Each number is 128 + 32 x the weight over its row's rms, rounded and kept within 0 to 255. Layers, rows and columns count from 0. Numbers have three digits each. The size before them is the row's rms in percent of the matrix's.

# layer 3 attention query, 1152x768, rms 0.0306, rows 535-585, columns 512-639
088:147143087147150137119126138159122130068167124080128151139065137148167164122109136093129090117070151136081111139134119116150153137156127145103135101148122159140146135127150155174130160171117188180159166102177050077178164110119113157121080108171134118109093121125092158168148186132089170090168189101154153101165078162154109163112147082187214081129147146133139112100152077088129108122120
099:088088158107124110184114148108131098147075098136167110175115127089138089141161115118096100129107149076166131114068142136120098099049118117135122125124125139111134154174123087095167095114216118110074154143107137141179127162097120109105113090140145130190114116208140113111218131100116113118093098130113084139146125097150149076177168067183133128149091159091090137148097082154120164113078
096:108088114103121095086160073114148115116097094175105136117214143146117091162169110182154106138194120153118096152161133194126110155114108110186196144124177128116158118134133166087139129120135094183176083097139134141144091123131099100136130102098137157155154101164166097145080090108114132135088091137074168121156108146046087119132124109112120128133161077103120142090102110145162113082122
089:140111192083095151101113129161157071133174132123164135135131131090095108144134136216168132109153139102155098127130111136138119125077115097144106114156147130083122165162088104114131102169178137099085127174119094088070194179142136106128222127119140100142077115164082205114101115154086114131110093129153147144109155093117119127140109140188150156125117136077124105200089168098110171141115
094:152103147124096187109108182153081152071171145161186112127176102141138111193130146117114124143193099112061134162165093172137158150181099120187119121123141088103140178153160143117109165085153120104110174138091119160131099093124084133142100131133098151094129130111163140158070157134124115116149144104131124179147140107047150099126137142058120177159153166048102163136130169122176114147100
090:171133136200155135131102113139146151097119169122140103123139110145111082125113086128137126127133158101059125132146143132131220118076131111080124099106119070163164167149122127152170138116120101129114165113176112038145107079149115111112091129082134172179154157154146171176165084156193082098115188097105156168145093148117138114118153073150115120123149111085142099129149158130161160157109
100:146115107162146125148195151139101141152137121102066143124055151074188121130124145125163169096062151149139130093090147123166164086097160091144128181172071126099115163096104118154107141145117173141134098099140158109127218098132131135109162168128103137140124157130092181102103128138124070133178123144217152195107184141171124139095111139172140070122128137116118100124101188093058080126169
095:113133155179119072100122117130068153086144164156147130087065132109137133110094181066183100121130116099095123133134131110097125146137134118167085083158185127134089119095141156151088192176140180081132162148124091143160149133138066102160115099111124069142087113118147156127049177110109167113177122168165150168081133133122104107158073135115150086105111145067110138182140094104192089129111
088:130118081086142155095116139126152108172114118089130106163229110091093098122178124157131165158142128079140141098099130111119198055146106146131174116102110127122163081143121115097151174156165115224099136099173128099093116104080117140083149098103131149146169142186171149173148083129151103104111152065054153106122141159154129088148111099159149165153143114124165135132113141133077077070085
091:112117124137090079152175147142132162172114139131074137087063140112104138123130147117158168150101107093170158089144117121121188095127176117122084141098128124105162081099086115162164141169120185099028074096171141059121157113086150149154095115089128124171088125135157116117118150190116101162212116086207108159051107131130112109102172108141138080077102130115091061111149152132059143138132
092:075102161142161111112093131134143122078122151162134134092149179132177151091131207199136125087030180099151115157124171092155102107089135149147196140197156132119114091161112100099143109149145137135137125131113150188169151149102174173104124143184120119077125141155086103129128123111129125144136157193203139132114111159171136155099142124164182074113138161167143167103086183128109161121112
094:160103192169115187090109145134079148068149167149165166091160070151167059095108154108149127113074109103078109110137132110131219129172061173143148094167097132202142097112133119129115143136160143139104124105133153112134093105118112115134086089122140095123096140101150193138076152103058124149114171105089135139163081135134132109088195068123208112156132176138148135159183115098171178133133
097:152131110159132083137130141124081137092102156071144127147072149141129179150091117107142160144098138141127161105095131103120123116068095100138091152135133115109117167059129152160085105117130119042125117152107084114076192143130183119157136136168121101118065104110133143109111104164097097096169120150204165096069151134181132120106116136190137116126113120137071161181119172089104125173150
095:136158116082094191150086139129140144112139123148155148081165112148109183134123108135059121114161140123152125161096162141140124139109141173097128142098149163145130153137127092091166104129169173141144154102119139160158089148141147125117147110160134137113147123131122103106130160123150167148120125155082123109128102197138182138139171134086051148095087164155115143092088111156162174119135
098:133153127112129138152063153160107137101148124169137118131180167162106128113158138171118085078183114170143090148101088133113044167158082163111211132115150136146116122188136123113121068096178092161152112134113150177167094114162135090136169180128102118122173136116067104129093108121161151126134139170104072107148117106068135095145102152078081145163151149129117132144073129110177142119083
090:112115130066085187155147156132098135128114123154075141078164158181146129111148142159168107131119132125161159082104129108182130099101162126127058087169091137083110101125131062079135111138112128050087107101125149163098168162109148166160104094147074132147112120094121129106130121131029070127124080120155148147149173139175141150074140106136100089149091162105080144103128192083094111157197
096:133125146096143148174061142124106097138133083110160101128167138126149149142142106096040108108162125138120108135092153099146078111137133172140165140144111141149119113128153147066124109086200111130156146099113130185099135143151169138090134191171122083085158110126102086170110147088148193144090118157050082077122117129108138165159145186087121150158164144139110168092091130134177164106122
096:145146132098167144131108170131074108078142090138126073132093155117117137093128132102136135088129136091156099174147169083138070132190096159129161172101120148142069158104149123153136123065106151159147115166127131161121134158139154170116074170147137061080172158070127105166140117099141167167138172121103151113125108135100112130155092152079099147146128154134123158053139146117150116124124
089:178130149108141179167107081138139122146142108021135159166142147175116162139115105132124139083070085069161095114079143097127115128140162171109110105158161197110141172120142144067113134167173128088208166074098062142109130173122167119092130108113142155105134082115174119145102099107137147165107157073117140019109146168193138179128129157162139121120148113098132175126095116093159083139139
091:171176120149133135127137144125141150118156182124112144098136144126211093149092073077090111169149117175100117105138057158151195059169152115119149076178126083108120164174132138141138128163117155098150088122121151060130161117184118125104138180095076188086158121144071134134143150040135142111112178083101100165217132155124146132130110074116145162142092140147121136160141161139146153155153
123:085166155146123122121099118102162142123122039162103114113187115190134142126156191154126073113182125172072093127183151132138106099123120151127137103125111154197111116167202149114091186164061111145132130092163149109144104163110124132113159120162140120113135169127102123092125120071106146146123148131134108123171182114120126140170123139135111086187150179149156172130154161183201120157083
090:103118082171123157117160111121163128180159078122125098166124170033046181124153165146136146084197120171191114125155064145143074122126124131152188172099069075124081115127114142168164139168093157151168058141076181129137122159081120158138155148111191080159146169139095088128183111121184145125156180162159077159108159095116157132180090194114046075090147110143132094146098128195148137117064
092:139120120123122083152194138144064166049144160156082172099078113114110135157110135085194136214155139107146155131117161089143106135121100111155084092103159124180134159100138094153150173126121141090212098159117132107089169158146114145190108131092177101150123107073150175109127104133100131142172069166190164172051072171136104137120135134162105097103165142139092151146134127188139084156160
096:172135152140116112090178112133148091111153150122092158127115136123137101102081114125165145143103110125111142123135099138148205153125141103104094101118100099155162093117125143153080163139108169122116094091174101053086093094176105116160114116042099151178132139134148194126102099169141126128124134101135149134137186114089094097084087107127172134122128111082137091166166137073087122121177
102:138145120086128138130122104162126135100124127138132094152185105176117120112167098141106068127176125152082116133117113173125051151166130139134193176118147163170135170176138131092116086112144084145194121127122177159094082143140128071127153186142099139095123135132102077143111128085175153154098108154075101091184099160082109141182099141106066165192160134158139142125113106113161144098124
092:101114173092098147130089147135127091135122112150128095138122186120106087140133151144121133048124138091130097170091129128137078097193106129156185142167171160074119138182107102119142103091218118129092134143111147191160118119159148146121119111184106148087146119125132092131085158117147150141121129167094107133104130063129150133129132163135117122094117134147115110126064109110111146102115
092:161120123089090106135090100107086121088137123094127159101172124123071172139146129159137107131144056149113132148163156130128065194176146159175148110116172118117110178157098135115097109104184106092134130139083101170066143112145128110148168185090136123059101145101168091134075105115141143182135081148140073088113108148112127172152098145083086171139143101115117148136089160093189126123112
093:163119124096122142158164133098163098170111133085134165140135084082151100170115102162152142176117143094160149096119113077139174094074147120119038087120102090115142081125098101099161159178101144100054164163177095079051168137110174149134142094106134144185135123161138178150149146137094095149089100090150122137083176117166132133083099081129153169118092129087167111140119130101074109153175
092:077121116058124169130161182139137077188113129187082130135118169100143090081120149093085135163101120082228098120142115076152150119079107125115169134124084195081123087096131058087134123112074192111084121111122143160152110110100116186125112105156144098115129174118088109139146117123092139133155171078134184078111136134124105158074149159091114149111139152118139120135176152154079055072162
093:184165079173123096126110116154154146104172157103125130082014155132080172151117121078075144177112158135157173166121101173120130127106170082076114122133121125126118148093148090188168160132140144141129103120156114062121096128115124140092094113088137083162070077092105143112152151108130156096127076129208134163138128159132118114125193083162182119084081109101099088103125090137141148130134
092:109107145105169153158151114160123136132123104111084143152144127119158176103139117116129151104092120145158112060107098124197110070146127119143170174146087131110163176185132166066107062150164137090134114084106154086132205147127112104125191115120091134138086141120136139095132122146095094129145131132151151113120134104156130086144097110174127111142090149140100115130093163089115134137164
088:096130086122127097100127116153176106163123064125091147139150112144142123146196139155097086076155091191138078147152117169115048110156103153150185112128112139149116150177140100063122136139123094199185114108119208164145104149123160151118150158124087106154181135138118112095109074102114128137097105168078107083151175063078077154177077150162126121171171126120102150137104130184145093112120
087:083084106087107066129103134114137086185128146164100143147050179142150174122106147123063147075061080138188148159105112107144085141134096135120184174137108134081137124145094096085108109105179119070091147074069149099168149077139215108156162115166146153168117115139123115119090146155147117124159138186164101097105152149147130120093165144186137059077105117136075125120089136149092134064160
092:129151099185156121152105103131121203102110143101128070165122146202117116145127136154173157099091178141114171190127164157172065148107105086091135142140165142119087136094168117131147137133193100092192151195112102136138132154085136106060084140166111118106110065128094165105057097129112141122117082143202110114113079155103119090137101129146143059089167135148132124134084141110134128139064
094:139154126166048122108129112128115098167111165063031127199065168125152069119072152080152160108120114128113135127107171141092154127120171077147110083098162109117121109113098151133109179148120174084102056129140115086115150119126151122116097100101101125143103104111137177138076119167111142154083138137175156137074148140109098113127159114159155099085168113112104134162124066093069124132082
092:123103117115176132094174128110102154127088138085067194074124130110194103156088167118169146142097116125115175073108168096210165132075155115146099162148100159149137100109103142116109118135118174120058146129144134085133115148125095111151105077143099136124109157130172106087101139112133110139207149135148208106178125170221121137081144099185166066083126143122090103142163174116101114167153
090:140151151078152205119056113151152099112178122061153136168181158098069180125134120181082098104121095165145104157144111139155046076106117138091163126178160148096138176196167091057116107140137084164144167155116125140107143187130196190104213153134140150111141181121129096135107106126084057102081134136117127051161157108151154126108114120069100172163107108121093186172041150106079121150095
095:115088127171154122096181144118119173100085152149078167101121101081146119131120156108164118141134116183128155124106123090108181139157203125151132152107120136159161117091128147158106122131068134173144179071092131081140108126114097093179079166111108165076097149158141145088125157172151157126215126107150161138107176120150111168141163155149111100135127132126153087087170176114118120072145
098:100075187093096123128076156176151074157161144109191134137068171087104084145139148106101131107096150098142128121142126108113129083147149106104062149141134140090120132128072087156173065133149105070080163182096113101119149162113155152092118135144121147128122152165121133109168169178152091081162123113138136160134122126146138131116095092135133156070108151125103102173126148083065157140144
092:086122140052106109156107153144086120120118087106083141111162184132124201115118168197126117070121101149145128183104150072148051110125183127121124148189165187101114155143094134106095144126128149089101091141108122145069199148137178136150198171112118112110064139156123102067100078120083074109122098186174103074043167058195096174121133161120091132157141162092137165122107182115135100158125
096:122143105146174125120156151145092149143150135167101138074094114126163146101131157096126129115092132184135144074081114078119174103160122107114158147125096137078144183165103139129115123132164134140129142098115149085175170124127146104144158168143082124112095154137083102071137143132170107158177163129165118178140138102204141100160160132178119070090080113151148109102169144138116120108147
086:103141113123155134090171175100104121076085130124111135104090166187158158063138162066100157122141092151154143177101149104145087113147156157136093119104116158132163118109063086147165111161181093150072132163155123121057127140188108128124220116087116127151187117105079134133172115148103101092164139183131138139113144073198179135177070143196157175118171084112130118099154158136066172122151
082:159093118148107078129147160068195131107104116138112120081117124126124147131147109189110175115133121163168095142137156153152061187111104132158086125107145139138119143131097087065113111119127040111130068138096167162134112226133200177146136100085144214147131121068175149130144125116102144098043145109136136115073128136098140154159162104136136166111084178119120095154142078148107086143121
100:120078138119091051166137184120153119123168126136115116143100137110139182105124159108095144102126138155123107162196112054183093123088159149132119127140172074174140110066153089141124110127138085136107040137096134127087102202089136119145090110135151150126199157140125152110116083067124168103103147118094136124119114181151085149134131112113089132139174108140163158129142145114119120145157
093:179143039104161150198135113147152174089128099158165113147145109119134125208111122192060115167096149139142106163103132111122168148122149151178136108198162140095104130132112143080115111132109128146188162146128171118102080061085216130090112141162122141134195170130221090111140164108149169078168124111079139140058059174172099123151170171081138106095132132123121102122136046191144131157081
095:094159129123137120124146140099172122111166107186097088114115169146141148148091162138112155116162131118092095114147152130207095123131205117136098105146148109188148107096101081200186143141102145112095048116114116073087143126134110121178098123116130126160147191142120144128123119096156108102139102134106124104167139145158050068130120127098102104181120127124163127152185135119131099152154
119:083063097135111117197161152103122135148109083135108109137206133183109101119174115182112176162112061139119093138149120141100190091123146154215165138140156147090092141133141164117162151168106112138157130129149147109137141163099178106100105072162149076088200130100143148102133111142117127167141117160151154135091089128124153089165172193094106173135129125163131132157137053196123161132075
109:129166165164165154142113181155165131107235089187103159103105172076163109181078160134141089093128151132097159101146104156187067112100160129100109103180121079178116108177157075150154100165107143105088081155143150081099144172185104117113100172118170132121095162116108130136139126095099175075045074166095091085139129116117109138069164066110139111191121200103156193117150115102155143159069
138:077075105148103133140128171128140136112116060113084089103200160192092123160136156205127124138115096101096118120179148113098176084108152156189141158123134118094093087182117154099157104173047148116137114148117131136134139147065149185119120089193102058142168177132139119107125133132066139148135124119163126134105147153130137096153176214131142178141121173177131150143130091194146150161118
126:099135147163116135131118192128112139133147100179081106123150181174153134156131192103127114129119114124089127132181121153128100122142136125114117114118123118121084095174169115131127111171111096137115080121106137141138136169126107119101095142170107058124090135132113110119096142049096191137080105115146111087154147096115156121135152075107175124172104186118140161140168143127123122187099
138:083106106131102149132153160090108082131089072105086074106194126217124113144129143187113148156093099123102137081165169125161172095130145119157148163113112104106122075175139138117135095153055176123143174148127147134127114112081144165091071076179066092145139119147147079130115143167058105121164148142184103118139116132153170070173151180159149154126129131150125166124140079156123137146147